Weights of a small transformer language model.
Size: 2 heads of 64, vocabulary 512, 3.1M parameters.
Training: a variant of Adam for these matrices, 185M tokens.
Each number is 128 + 32 x the weight over its row's rms, rounded and kept within 0 to 255. Layers, rows and columns count from 0. The size above them is the row's rms in percent of the matrix's.

# layer 11 attention value, 128x128, rms 0.12, rows 113-127, columns 0-127
size [ 97 109  93 108 104 138 100 128  99 106 102 137 132 124 122]
[[128 105 134 120 182 127 149 102  72 156 122 144 117 153 181 144  81 140  92  92 149  98 136 116 155 210 101 111 180 156 125 139 124 134 107 110 101 130  87 167 100 124 122 111 108 153 104 155 122 113 127 196 147 173 120 174 136 153 113 126 128 119 118 137  76 110 121 159 115 106 116 108 192 182 102 156 146 127 165 177 128  87 125  98 123 143 126 108  97  58  75 108 149 194  52  61 154 131 141 112  66 109 124 117 144 132  77 163 147 129 168 130 118 160 133 187 173 141  91  94 207 138  78 136 111 120 173  68]
 [129 131 115 136 100 116 165 119  67 130 133 130 137 127 176 127 143  91 108 116 120 149 134 164 158 153  52  92 168 169  80 176 192 138 167 108 103 122 119 141 159 108 124 109 152 191 145 148 157  92 101 135  81 157 175  53 125 156 149  97 109 140 118 132 135  88 141 137 152 145  95 141 135 110  97  76 126 100 170 164 132 203 121 104 143  99 113  38 164 124 174 182 137 160  64 149 148 154 143 137 116 132 137 126 197 140 122  49 128 159 103  86 102 156 166  76 198 141 117 116 111 108 120 175 139  98 104 131]
 [126 120 101 136 103 115 135 109 127 136 128 124  29  86 123 103 171 145 151 144 135 146 134 109  64  98  91 171 104 122 137 128 174 132 151 104 126 106 142 118 164 111 164  81 110 155 132 174 122  77  91  94 143 154 189 114 133 217  75  79  72 124  99  72 147 143 169 109 122 159 128 159 147  92 120  91 168 151 188  85 102 117 142 121 104 165 180  82 125  87 128 167  79 104 109 114 129 133 121 122 162 101 120 148 147 142 161 161  80 157 152  85 170 129  89 132 121 138 161 172  28 169 140 152 132 142 147 167]
 [130 118 139 121 121 118 113 124  89 160 147 163  82 145 158 116 192 149 130 114 114 117  66 136 137 163 122 118 117 197 165 142 115 176 134 127 149 137 105 161 134 109 142 190 128 142 135 110 176 121 117 106 170 130 107 146  80  94 137 160 136 139  88  94 138 132 177 166 155 109 119 140  80 146 172 196  55 147  55  94 134  46 130 174 114  75 108 184  94  87 118 154 128 129 174 121  65 166 135 126 136 150 137 145  66 170 107 153 156 132 123 156 133  91  98 184 113 136 108 150 210 179 114  75 136  82 141 124]
 [132 120  53 143 143 137 186 154  98 138 138 131 153 109 100 160 114 155 131 125 146 101 137 144 104 101 151  80  92 135 103 116  91 148 212 128 119  80 188 162 117 217 123 110 146 111 158  80 108 101 103 172 188 130 139 121 118 113 192 144 126 135 189 128 115 129 135 126 129 158 157 140 129  82 160 107 110 111 159 188  91 192 138  95 109 146 135 136 170  99  93 135 110 169 132 123 129 107  94 110  75  94 164 113 212 178 105  78 135 176 147 156 115 177 192 111 177 134 117 156 122 119 157 154 148 121 188 116]
 [114 108 114 138 118 143 156 100 167 134 125  98  85 149 142 163 112 155 144 129 136 174 143 149 120  85 138 158 120 104 172 154 120 120 141 145 145 126 108  99  88 143 107  84 126  91 150 122 162 156 142  72 116  86 127  60 195 162 147 154 118 119 169 184  92 149 111 113  48 147 132 124 155 223  96  35 138 139 139 114 148  94 126  46 156 141 155 143 175 135 105 110 161 104 166 194  85 142 147  95 177  81 123 131 139 139 139 110 116 131 148  87 111 175 194 146 143 130 101 124  68  95 180 161 131 146 160 167]
 [124 152 160 127 127 113  59 154  70  92 108 120 132 168 130 157 169 182 129 112 139 140  52 128 100 206 100 161 193 104 107 126  95  93 152 153 177 161  85 152 171 132 132 148 102  89 149  96 173 180 117 148 168 101 122  80 114 105 172 120 109 148 162 173 108 126 119 173 151 217 160 105 160 148 151  93 116  94 138  80 152 146 138 141 132 116 141 116 107 115 126  87 154  80 127 105  83 124 142  95 144 167 118 163 109 124 164 205 164 108 125 147  62 103  99 127 126 134 173 174 166  63 134 145 116 123 109 127]
 [123 138 127 110 133 133 162 139 141 144 133 112  95  63  94  89 108 133  97 108 114 149 181 109 181  52 120 119 151 141 153 103 141 164  99 148  89 103  55 122  67 134 136 140 101 138  73 137 119 122 152 127 108 143 114  84 199 149 136 140 147  99 135 145 133  85 118 141 121 102 168 148 171 146 129 126 205 131 111 183  95 107 121  67 163  96  89 141 187 170 135  72 142 132 210 131 136  75 129  91 161  89 123 115  95 109 111 162 125  78 119 122 117 192 146 170  82 117  89  76  51 136 150 118 159 139 126  89]
 [148 149 105 121 121 122  83 100 150 126 112 106 172 133  77 157 131 146 128 104 159 162  56 154 142 105 179 114  91 128 131 191  88 110  92 139 145 154 149 150 114 199  72 132  84 116 182 160 113  99 125 137  94 159 127 153 106 129 146 142 197 157 128 157 124 152 146  95 187 104 144 136  77 163 144 210  63  62  95 123 103 117 141 123 110 146 203 100 117  97 116 158 130 182 162 101 159 140 160 147 127  69 217 144 156 170 138 175 154 148 143 148 133  77  88 110 129 161 107 155 137 139 129 121 135  91 146 113]
 [133 115 157 145 138 133 172 118 145 107 135 125 103 174 169 180 130 134 145 118 144 141 120  73 148  52 143 170 124 154 118 161 145 133 135  80 133 189 155 168 134 181 151 100  88 108 148 180 110 173 107 134  71 161 106  60 176 143 102 130 119 126  92  98  90 153 139 159 166  88 170 118 140  74 143 122 125  76 110  96 167 177 138 133 121 130 104 168 159  97 175 176 129 140  68 141 113 160  93 156 139 114  80 120 148 135 178 170 143 147 123  43  78 134 160  73  78 139 127 115 107 160 106 156 125  77 194 140]
 [145 120 127 118 148 129 112 169 114  99 141 128 104 115  89 126 123  99 169 109  85 114  79 136 185 107  66 147  96 135 122 121 101 104 134 151  69 151 134 214  80  44 168 102  97 110 141 165 113 197 123 110 169 125  84 114 151 158 104 145 105 126 109 197  67 111 171 140  99 158  85 124 121 191 139 163 120 131 143  79 168 141 147 140 106 129 103 126 123 125 120 163 126  61 172 160 154 171 127  89 193 149 153 126  97 205 115 101 120 138 124 171 118 140 185 119 138 110  98 118 153 102  95  98 153 198 104 126]
 [139 117  99 134 121 108 110 125  76 141 131 162 178 133 143 102  72 109 131 146 151 129 131 113 114 205 149 102 100 155 102  96 113 109 106  92 183 111 179 136 159 177 111 135 147 234 136 145 160  90 110 176 118 176 119 178  52 130 113 106 120 139  90  99 103 122 158 117 159 101 165 113 103  66 149 157  81 117 152 109 103  93 137 164 117 156 126 142  83 135 149 195  99 155  95  99 138 166 127 175  86 153 136 166 141 105  94 107 108 154 128 103 155  96 101 173 160 137 133 133 244 111 114 123 149 153 120  80]
 [117 145  87 130  75 143 161 125  95 122 132 123  44 101 126 116 140 132 159 127 114 102 200 126  85  74 122 105 165 189 128  72 110 194 203  88  92 140 145  65 102 130 163 100 118 110 118 132 108  89 107 112 132  87 164  50 204 124 110  84 103 124 117  96 109 100 114 135  88 111  84  78 170 160 108 129 150 128 152 149 121 152 134 112 144  78 116 151 207 125 168 105 180  80 166 119  72  83 116  81 174 136 113 128 115 114 174 113 120 131 143 144 106 126  94 174 102 106 143 126 112 153 128 154 135 149 145 140]
 [113 149 186 121 126 116  99 169  79 102 138 155 160 153 111  98  95  80  88 104  84 102 111  73 166 143 110 171 123  95  74 101 137 171  99 170 117 143 123 143 148 140 132 136 123 155 122 169  52 114 120 135 157 189 103 161 130 121  84 129 128  91  43 137 126 114 119 177 166 103  80 116 123  43 150 103 143 162 142 148 107 121 126 165 110 126 127  49 148 127 175 123 103 156 101 127 106  72 103 103 161 137 109 153 135 144 162 174 149 177 114 170 141 101 196 180 123 113 184 139 134 196 111 128 115 167  98  99]
 [122 144 107 130 129 135 141 140 142  87 129 105  88 157 144 106 147 151 116 112 124  70 183  88  78  67 151 163 110 105 136 113 106 146 150  80 120 140 121  93 105 107 183 143 124  46 147 139  81 142 131  75  81 131 111 128 194  99 162  78 164 114 125 119 160 132 163 131 126 157  91 118 164 162  94 173 166 148 128 136 118 205  80 130 141 150 149 155 145 141  97 107 173 177 138 158  80 111 129  64 154  86  58  98 125 117 201  92 161  93 109 187 126 122 122 190  83 105 136 120  52 132 133 120 126 160 128 109]]
# layer 11 attention output (transposed), 128x128, rms 0.184, rows 113-127, columns 0-127
size [104 105  97 106 110 113 105 105 102 105 102 115 104 104 103]
[[129 145  42 149  96 171 154 138 166 105 128  97 138 106 103  91 101 162 142 104 110 121  70 125 109 160 144 125 171 138 124 125 142  90 102 128 165 161 130 167 149  71 111 107 144 149 110 175 147 118 132 171 180 187 125 136 122  48 133 140 177 119 111 145  91 176 118 111 204 131 144 128 199 144 175 184  84  95  96 142  70 117 150  57 141 103 149 163  92 150  79 102 118 164 110 142  81  93 165 120 214 174  99 100  98 119 122  81 116 146 154 120 105 148 146 127 115 122 116 165 148 137 160 121 135  94 161 100]
 [145  57 126 130 150 204 126 132 197  66 146 111 143 116 151 123 121 133 131 180 162 108 181 141  97 182 153 145 195  98 151 102 169 147 100 130 154 114 102 163 117  89 134 108 139 158  99 105 138 124 127 112 121 163 194  68 149  80 146 124 125 135 151 135 157 129  76  94  96 152  95 112 138 108 173 103 135 147 151  78 116 165  95 100 171 169 178 145 138 152 158 159 107 151 152 125 127  89 152 124 167 116 190 150  82 124 132 194 108 162 147 184  93 113  95 106 170 114 100 148 115  92 109 125  92  85  52 178]
 [205 141  60 113  98  79  84 119 121  90  93 109 210 154 126 127 139 117 175 137 140 144 139 131  83 151 186 131 156  99 131 127  84 102 109 107 111 112 132 141  54 175 163 134 132 138 141 144 104 116 112  81 187 145  94 121 141  93 103 104 146  67 196 136 118 112 107 178  95 110 136 142 143 117  94 123 155 139 115 173  95 133 158 122 124  85  83 164 127 134 117 116 150  97 107 111 139 154  50 120 138 109 110 159 123 209 138 155 175 175 168 139  85  52 202 142 140 111 136 143  99 136 103 137 124 165 157 161]
 [ 96 146 130 148 109 142  83 151 162 139  80 200 143 115 124 123 146 141 140  98 121 176 157  94  69 150 120 137  91  94 143 100 150 142 127  81 154 117 119 147 130 122 113 104 130 151  75 116 190 135 109  27 116 127 143 131 151 147  61 156 142 120  71  66 102 125  95 126 170 105 145 201  59 152  99 148 113 141 134 150 112 133 124 174  83 164 146 143 205 124  69 196 173  93 146 165  94 153 116 109 172  95 199 171 155 104 147 125 136 138 156 149 107 128 120 122 151  96 155  77 146 162 100 127 141 112 123  91]
 [128 132 112 130 101 109 116  96 111 147 162 177 169 176 156 132 117 125 105 138 149 177 108 111 109 130 111 174 121 137 152 212 153  48 119 122 157 138 141 121 121 202 124 111 123 123 119 111 103  74 124 116 155 130 168 182  88 194 121 194 150 142 207 115  89 123  35  50 162  98 128 159 133  89 122 132 124 119 104  40 163 134 152 112 105 149 187 103 123 131 165 136 153 116 129 108  91 178 123 153 101 112 111 133  93  88 142 147  99 165 126 138 119 159  95 106 104 170 153  59 113 133  84 120 122 134 144 145]
 [172 101 110 139  26 114 118 113 149 109 128 140 137  66 111 164 119 165 128 150 105  45 100 131 111  85 132 185 113 125  80 118 120 114 131 139 128 116 115  64 140  75 110 173 116 143 100 142 136  86 101 152 169 130 121 160  89 137 108  95 139 178 189 138 138 190 136 179  85 101 124 173 125 193 120 129 189 190 106 137 168 143 139  81  91  70  72 122 156 101 122 155  81 160 175 115 151 136 148 154 128 132 130 205 122  91 112 134 170 110 139 109 155 159  85 146  82 119 131 119  86 145 121 158 123 145 139 107]
 [157 154 123 165 164 140 160 114 159 196 100 126 146  60 125 166 172 107 110 161 117 164 123 146  79 133 174 114 199 137 124 106 144 127 121 110 109  92 106 142 156 136 200 101  95  90 170 148 124 138  86 165 159 142 186 116 150 169 114 185 120 145 116  95 172  90 130 154 134 108  74  99 171 170  85  79 139 162 111 167  99 116 137 148 138 123 162 126  97 102 134  99 112 101 137 163  98 184 178 157 154 113 150 130 173 159 136 116  82 186 130 113 159 108 116  58 135  33 173 122 114 105 145 136 112  72 151 115]
 [114 120 125 143 114 140 168 128 202 134 120 181  64 161  85 186 179  82 106 202 110  98 133 127 193 155 139 112 168 116 154 105  97  61 124  81  99 198  99 140 113  90 110  98 119 122 110 165 103  94 137 145 101  59 134  89 113 138 109 116  92 172 147 171 117 144 107 115  90 123 121 133 113 147 137 127 165 144 167 117  82 157  94  93  98 117 105 149 160 108  95 144 134 142 168 117  73 155  80 129 136 147 140  94 126 201 188  59 143 124  93 110 102 172 101 138  81 154 118 125 112 181 149 135 100 155 106  90]
 [172 114 101 143 199  95 176 151 133 114 164 132 134  67 164 128 116 141 173 139 146 152 121  95  97  78 198 122 115 103 144 195 220  79 129 136 125 133  99 106 132 174 107 148  94 125 168 142 121 134 136 140  64  98 100 167 183 145 164 134 109  84  82 135 166 145 109 144  77  92 129 142  97 127 129 109 140 137 122 140 123 102 148  31  86 123  96  84  95 200 131 158 110 159 133 110  86  92  99  96 127 186 156 141 150  61 131 132 155 102 154 134 119  58 142 134 103 139 121 108 114 138 148  97  89 103 118 140]
 [135 102 133  82  59  96 112 110 144 158  77  78 129  67  82 117 118 148 111 199  91  71 127 131 153 101 168  92 100 159 109  97 175 137 139 122 122 109 164 162 161 140 182 132 135  75 193  97 114 128  42 122  82 128 162 127  97 104 140 133 147 164 168 104  77 142 126  96 120 178 119 105  67  61 138 166 137  86 173 105 134 132  85 152  72 119 120 102 119 193 117 151 111 124 106 109 130 100 125 164 114  98 190 135 128 129 100 169 120 153 167 117 118 111 159 127  79 176 108 121 148 119 176 110 121  80 143 136]
 [148 150 127 123 107 213 174 135 117 147  91 150 144 185 130 116  71 102 101 113 104  75 113 139 133 142 148  89 113 136 159 195 104 120 203 179 105  64  98 185 134 160 157 136 165 173 113 127  90 129 150  93 108  70 208  48 147  96 147 147 122 132 147 145 124 158 102 124 141  89 158  94 102 132 182 143  71 170 106 146 145 122 137 112 146 138 129  94 140 132  86 114 133 126 132 116 116 157 142 151 151 101 122 133 162  54 120 113 132 147 116 118 160  86 127  88 136  55 100 108  85 184 161 159  96 147 112  80]
 [104 158 155 112 159 151 107  86 173 135  86 128 127 122 178 162  98 148  80  91  81 125 126 153  57  86 131 151 127 117 146 153 109 146 103 184 119 119 142 119  93 139 174 141 105 105 102 134  88 138 128 160 122 108 126 170 180 168 127 156 140  84  77 116  98  87  77 121 107 181 117  49 114 143 146 163  98 109  94 122 158  83 181 164  89 113 107 170 152 120 148 176 156 148 154 147 145 103 121  49 174  95  84  79 114 148 117 120 112 128  97 101  44 112 145 122 153 165 107 167 196 110 100 135 128 126 167  66]
 [163 132 140 169 119 157 113 140 167 107 149 155 140 127  75 148 166 131  92 151 157 129 110 145 114 143  90 190 135  84 133 143 129  98 170 120 132  75 108 112 165 134 108 105 117 139  63  80 134  97 101 144 141  87 107  82  83 167  98 154 141 154 102 120 135 129 179 106 115 105 115 115 150 119  96 133 107  74 174  90 177 118 135 105 156 152 156 138 151 136 108 138  91  42 145  35 131 107 120 111 142 128  81  94 130 119 112 191 218 139  93 139 172  93 142 138  71  35  94 189 100 130 113 140 121  78 139 140]
 [141 147  58 166 101 253 117 125  76 128 128  90 127 109 128 125 143 144 138 147 112 157 142 164 161 142 137  83 148 158 155 106 164 133 135 157 113  52  66 153 126 119 113 130 130 132 134 127 112 122 105 124 122 137 156 179 172 132 160 163 117 144 112 189 154 162  81 110 150 180 127 115 159  83 120 156 162 145 150 116 122 117 119 174 121 132 101 102 155 131 112 154 176 127  87 151 169 120 148 133 109 143 126  98 117  79 107 119 150 102  97 106  84  92  75  93 135   0 127 102 175 154 106 134 127  52 137 127]
 [153 134 123 151 101 155 191 159 117 148 156 138 146  94 100 113  88 103 134 150 123 161 117 120 123 171 164 118 145 141 183 148 153 157 159 124 118 181 151 105 174 133 219 142  70 133 105  78 144 143 162 154 131 133 120 120  76 130 174 106 114 144 130 156  92  76  72 123 150 143  97 118 116 185 121 131 162 170 143  92  95 147 121 140 121 150 110 177 190 116 108 102 117 114 123 129 149  97 101 166 129 170 100 164 146 132 109 116 129  67 137  72  83 112 213 179  65  37 157 169  63 116 140 120 109 134  87 109]]
# layer 11 MLP up, 512x128, rms 0.127, rows 0-11, columns 0-127
size [ 99 104 106  96 107 103  99  88  96 100 100  96]
[[154 157 124 141 183 129 109 168 156 181 128 129 152  80 117 151 121 200 129 141 167 117 154 162  99  96 163  98 129 172 205 100  87  75 153  96 109 182  85 159 158  71 154  91 118 184 100 103 113 158 115 134 181  98 127 149 108 169 128 147 144 132 133  71 123 155  94 150 152 114 129 163 107 156 146  99  70 158  89 158 101  91 146 189 111 128 103 132 122 165 137 119 106 125 181  94 122 148 122 162  75  55 161  81 112 152  67 111 125 171  98 106 124 170 117 138  88 118 152 102 107 112 146 117 126 103 170 200]
 [150  92 158 142  94 166 116  86 183 132  93  92 132 185 144 167 143 175 124  96 137 123  79  99  62  96  90 121  55 109 125 154  89 122 143 129  87 168 118 167 130 144 117 111 103 146 145 158 118  79 145 118 109 146 138 105  86 123  97 108 146 158 150 161 175  84 129 136 153 130 107 186  96 100  90 156 112 119 153 177 103  93 135 114  99 138 132 132 115  79 178 114 212 152 115 167 148 166 194 175 131  57  60  59 148 115 157 105 146 115 140  84  98 137 149 142 130  89 192 145 167  89 109 140 110 141 136 151]
 [192 137  89 155 104 125  56 160 108 153 139 103 112  99  81 100 147 145 168 145 115 132  75 149 156  78 125  95  86 119 169  94  67 144 118  73 112 183 154 119 138 141  98 129 101 135  78  86 152 148 162 107 127 112  93 117 116 166 142 114 128 123 144 117 112 140 109 124  90 159 145 116 163 129 189  79 159 130 129 144  80 136 118 136 203 136  76 179 134 150 107 137 111 162 126 127 169 123 174 118  92 131 108  71 185 154 169  68 142  35 161  96 178 129  95 107 130 133 112 151 110 177 102 141 140 174 164  66]
 [138 137 104 122  46 163 120 192 159 135 144  71 142  81  95 108 153  99 102 121  93  96 214 112 128 124 122 118  65 171 150 127 146 172 112 164  96 129 186  88 129 181 159 134 153 111 131 125  88  98 137 120  80 116  86 152 176 135 124 137  98 139 112 107  93 130  92 119 167  97 177 130 153 122 146 164 102  64 102 138 145 135 153 106 184 100 128 101 100  63 134 176 105 178 165 131  91 141 164 158 118 144 162 115 161 132 106 129 115 123 183 116  94 128 108 104 147  82 131 128 108 139 132 124 228 128 189 182]
 [159 114 112 150 205 152 106 132 110 146 115 114 105 121  95 112 196  84 152  99  99 125 141  92 137 104 173  91 105 128 119 134  80  78 103 100 126 125 120 136 120 134 108  76 134  80  68 137 197 126 145 162 142 126 125 193 189 129 193 150 140  99 163 122 106 118 109 136 102 110 141 116 130 124 117 113  84 117 150 119 136 164 158 100 123 108  99  94 150 156 113 168 163 107 186 161  88 119 156 124 151 135 151  92 113 133 112 122 125  96 167  99 138 232 105 138  59  94 127  75  52 170 204 134 117 178 176 111]
 [160 130  86 142 116 142 135 100 124  99 121 126  85 127 160 155  95 119 145 159 144 116 168 171 106 130 203  94 109 114 148 121  85 147 131  89 122 108  95 108 120 154 154 203 158  82 162 145 119 135 194  79 101 151 116 147 150  77 134 104 169 128 135 118 166 157  85 113 131  76 173 135  91 163 112 113 117 156 182 119 160 101 174 104 124 186 136 160 131 144 130 139  98 108 165 117 195 114 231 136 155 102 153 126 113 157  97  99 137 133  78 132 129 134  72 174 136 123 114 176 151  56 191 138 121 191 155  71]
 [128  90 126 132 183 156 139  93 121 136  79  89  88  85  89  77  95 128  72 111 123  69 116 142  74 108 187  78 124 176 104 104 138 101 150 119 109  95 118 146 110 166 124 115 184 162  41 156 163 136 121  85 150 124 103 146 165 166  92 147  96 105 137 158 165 171 215 131 146 105 102 147 169  91  73 151 122 103  72  81 117 148 171 125  99 129 163 116 161  85 133 147 176  98 136 131  85 116 101 106 141 129 105  95 144 143 116 121 133  74 149 142  97 101 106 133 129  84 118  51 109 193 145 126 158 116 112 129]
 [147 119 120 105 167 121 140 127 142 178 132  89 118 117 144 125 152 116 114 102 161 179 200 124 109 141  72 122  85 140  99 164 164 144  91 206 137 137 118 100 170 172 142  84 182 187 139 151 165 108 129  91 156 139 105 131 148 125 119  58 169 187 113 146 155 166  91  50 117 112 129 168 103 153 159 106 133 129 134 222  90 147 165 147 141 118  82 146 110 118 143  95 134 114 118 143 209  98 128 163 131 119 133 102 164 156  86 108  93 114 121  92  80 120 106 107 145 109  56 155 160 162 128 131 159 176 177 102]
 [166 126 172 144 141 147  96  90  97  94 137  91 181  91 105 155 115 136 131  67 182 123 126 161 172  99 106 118 130 146 129 166 101  88 129  78 130 144 135 166 107 100 103  64  86 174 137 107  83 111 185 180 124 152 156 134 139 121 153 149 113 158  88 118  83 171 104 130 160  87 138 162  80 166  89  87 119  84  89 122 154 116 157  79  93 133 114 139 161 154 149  94 164 159 105 197 130 131  75 137 103 106  54 115 129  95  61 190 109 134 135  97 131 159 135 101  58 112 105 103 114 144 200 173 121 131 139 112]
 [148 127 157 124 129 156 185  97 121 115  64  97 129 164  65  77 130 107 169 154 123 110  82  97 133 114 150 106 137 144 156 112 161  76 140 139 131 116 146  87 119  77 112 135 123 117 160 126 123 120 206  88  96 118 154 133 150  94 110 152 134 176 197  77 116  76 158 110 160 210  91 183 167 154 171 109 130 145 134 178 114 176 131 144 184 171 109 142 103  60 159 144  98 118 117 158 168 132 141 153 117  77  99 131 138 114  87 126 135 112 134 161 158 112 139 168  66 105 121  70 111  47 101 153 140 126 172 132]
 [134 115 149 126 188 127 120  62 173 166  88 122  76 146  66  99  62 186 167 128 140 118 128 115 114 138 126 126 102 161 114 175  86 139 124 213  76  84  98 105 138 150 187  98 172 108 140 122 135  98 155  90 146 185 149 125 135 167 121 109 161 160 117 131 135 118 183 161  89 128 136  88 114  87  51 178 147  94 153 122  80 102  94 137 126 135 140 150 107 170 147 138 168 170 127 153  80  83 122 126  98  75 102 160 123 149 166 129 148 116 166 128 131 178  88  99 133 151 178 128  66 130 148 151 150 113 178 136]
 [160 137 104 106 175 128 169  91 102 189  73 164 115  97 106  65 159  89 157 150 129  98 121 170  69 170 128  38 125 130 163 158  71 120  93 143 147 190 107 176  75 143 159 111 180 133 135 108 127 123 135 140 105  86 115 143 155 139  54 134 108  88 108  70  82 147 138 110 116  80 113  88  94  95 129 123 118 145 132  65  81 140 147  98 100 146 170  89 134 109 171 134 109 120 110 119  95 158 178 108 104 136 128 126 127 117 152  83  75 104 139 122 147 112 115 171 112 130 162  69  95 137 133 130 174  59 140 157]]
# layer 11 MLP down (transposed), 512x128, rms 0.135, rows 0-11, columns 0-127
size [ 97 105 102 100 101 106  97  91  94 106  91  89]
[[110 190  74 120 119  92 125 118 134 154 166 135  84 125 101 122 107 117 104 143 120 135  96  77 103  50 164 191 182 106 117 138 119 140  27 105 122 102 101  97 120 191  97 145 124 134 113 121  56 143 161  92 194 129 130 111 122  81 128 134 188 139 103 158 113 104 143 136 127 124 123  90  78 140 203 131 179 139 100  97  90 133 116 120 102 130 116  74 202 110 144 176 162 142 149 134 127 167 111  63 118  67  84 143 136 124 131 109 147  77  86 107 117  99 135 140 152 162 161  94 126 133 143  83 131 118  88 134]
 [ 97 149 154  47 108 104 126 108 177 100  92 156 149  91 107 112 172 147 187 151 148 144 129 108 179 153 107  97 165 127 137 168 133 135 155 173  93 114 135 139 133 115 166 190  63 109 139  91 142 109 103 115 142 136  77  76 143 119 127 138 150 104 102  76 122  90 181 140 156 145  99 112 181 166 167 145  89 187 187 133 111 154 115 155 104 130 150 106 160 158  90 164 129 130 131 111 145  89  57 181 137 103 121 149 149 115 109 120 122 227 149 118 163 156 109 106 100  35 148 153 168 120  97 109 157 158 145 122]
 [ 77 120 125 107  69  33 152 121 145  85 174 138 141  92 135 125 102 160  83 180  86  99  87 159 125 170 207 114 145 135 146 141 121 148 140  73  83  87 104 136 164 129 172 111 153  79  50 143 132  90  94 159 112 102 139 134 116 148  93 153 112 112 192 122 146 130  76 122 109 134 189 120  82 166 130 156 164 128 118 112 129  98 114 103 126 126  36 102 135 104 144 151 142 156 132 108 130 116 162  63  95 153 103 132 143  80 140 120 218 120 107 137 161 103 167 104 119 194 134 119 135 126 122 130 109 126 130  97]
 [ 88 125 126  98 201  91 138 125 120 140 153 165 115 167 147 138 132  90 110 136 156 146 107 115 166 150 150 174 116 168  41 180 189  82 137 128 189 164  97 151 174 132 107 153  87 107 105 128 190  95 101 128 136 106 127 209 131 177 166 126 128 176  87 142 148 110 134 115 136 171 106 144  75 147  95  88 143 104  98 125 139 116  84  90 103 138 153 172 145 148  96 107 187 102  76 114 178 116 122 115 127 110 112 163 113 103 128 157 140 159  80  70 169 149 167 174 140 115 137  84  90 107 190 123  68 128 136 136]
 [146 135 139 107 153  59 141 204 121 128  92 186 152 107 117 101 131  92 155 183  95 181  53 140 126 118 189 130 113 129  52 144 123 107 105 159 141 102 134 180  96 120  81 195 118 128 131 133 127 132 148 134  67  67 149 118 121 128 122 116 107 115  97 136 117 166 118 154 123 149 151 157 156  95  56  91 112 128 178 149  85  92 152 136 119  85 124  98 105 138 136 136  97 142 144 170 112 143  93  61 107 127 115 187 116 168 159 130  79 156 129  88 150 137  93 105 144 179  99 185 127 101  63 120 167  73 157 137]
 [138 122 128  94 152  71 145  90 187 149 137 127 153  80  91 102 147 131 120 108 145 192 193 142 142 186 132 162 134 111 161 134 136 136 163 139 131 146 149 116 177  94 144 112 152  62 162  99 131 119 140 155 162 159 131  80 106 129 209 146 134 119 157 152 125 120 137 144 142  89 178 111 115 184 153 162 106  72 178 114 114 111 102 158 116 137 126 160  86 145 139 144  70 147 108 123 149 144 151  62 147  92 147 158 134 140 102  91  71 102  72 200 110 149 185 137 125 126  34 129 134  99 155  71 189 148 123 111]
 [141 157 127 120 125 107 144 147 102  40 166 110 147  93  97 133 132 126 124 188 137 104 147 152 197 102 148 160 146  92 130 104 109 114 138 118  72 139 141 163 102 128 101 150 124 122 151 123 122 139 225 150  78 123 138 154 118  55 120  84 144 147 159 168 138 114 150 102 160 130  58 117  54 189 141 118 151 160 122 127 100 110  79 138  95 107 125 128 139 193 102 155 128 152 114 141 173 145  97 107 155 138  85 133  47 172  94  80 117 102 122  76 146  67 156 129 133 113 137 179 153 131 127 193  79 146 153 172]
 [150 145 151 130 138 139 160 156 159  59 129 121 182 180 150  62 157  93 137 140 121 158  90 102  87 127 110 181 172 133 136  99 183 168  93 149 161 152 120  56 185 139 107 130 160 137 150 156 143  86  45 115 126  88 147 138 143 147 131 119 134 110 113 122 104 129 135 159  81 109 149  85 133 101 139 151  93 209  89 121 134 103 121 106  93 137 146 126 106 126 192 158 155 164 101  72 163 162 137  88 132 120  89  88  88 138  94 126 120  97 143 152 197  88 147 127 130 118 179 114 189  61  87 120  91 123  89  99]
 [ 74  72 166 143 142 146 118 144 181 117  97 122 112 149  69 105 137 130 110 139  92 136  68 113  92 172 124 128 165 128  71  81 107 143  92 186 139 121 173 113  63  79 115 129 164 118 120 107 184 107 119  67 129 132 129 148 127 120 145 109 130  88  72 112 144 158 133 162 140 116 134  92  82 109 116 110 201 152  87 109  73 181 125 153  88 105 140 136 158  86 119 104 142 123 103 132 171 110 189 155 147 110 159  47 117  87 127 127 180 174 148 120 128 154 142 165 163 111 143 100 162 160 102 114 187 174 100  63]
 [ 93 141 150  73 140 106 129 131 125 117 121 142 148 162 117  46  72 135 171 141  98 100 103  71 124 160 146 132 121 116  78 150 112 111 130 120 152 110 146 124 136 161 115  95 113  75 105 123 118 142 168 102 170 147 119 172 113 129 149 131 121 177 134 123 115 121 114 118 195 193  65 106 118  97 175 132 113 133 107 154 118 158 165 128 152 119 224  76 142 150  99 152 121 110  94 125 143  65 101 115 105 194 167 119  84 153 132 115 138 117 141 188 162 168 164 115 145  26 165 188 121 125 157 133 161 204 156 127]
 [120 123 185 106 150  74  77 178 116 151 119 152 119 147 181 146  94 109 117 162  50 110 136 107 110 123  98 167 132  44 125 145 129 108 182 119  90  95 158 146 129 105  93 176  86 136 156 123 142 137 141 161 133 132 145 143 127 128 123 123  76 129  92  79 115 144 130 133 167 143 159 102 139  96 136 131  83 125 124 150  92  85 186  85 124 131 128 180 131 153 177  57  90  98 163 106 189 115 107  93 113 112 142 165 116 181 120 144 130 128 131  85 122 128 107 162 151 241  56 188 135 106 108 139  90 108 165 144]
 [ 98 107 140 109  67  84 110 108 102  98 129  93 132 130 126 125 193 135 118 119 181 138 164 104 106  10 154 193 121 100  75 139 186 166 108 130 216 137  99 115 167 180 107 116 152 117 116 140 139 162 156 146 129 174  98 134 172 109 174 178 104 151 135  83  98 119  93 125  80 153 139 125 146 133 129 120  82  85 106 106 113 111 116 139 159 162 120 174 159 104 101 146 116 129 165  90 163 150 107 112 176 123 118  96 104 151 156 149 155 143 162  95 124 126 111 159 155 202 144 168 108 133 136  98  48 111 103  91]]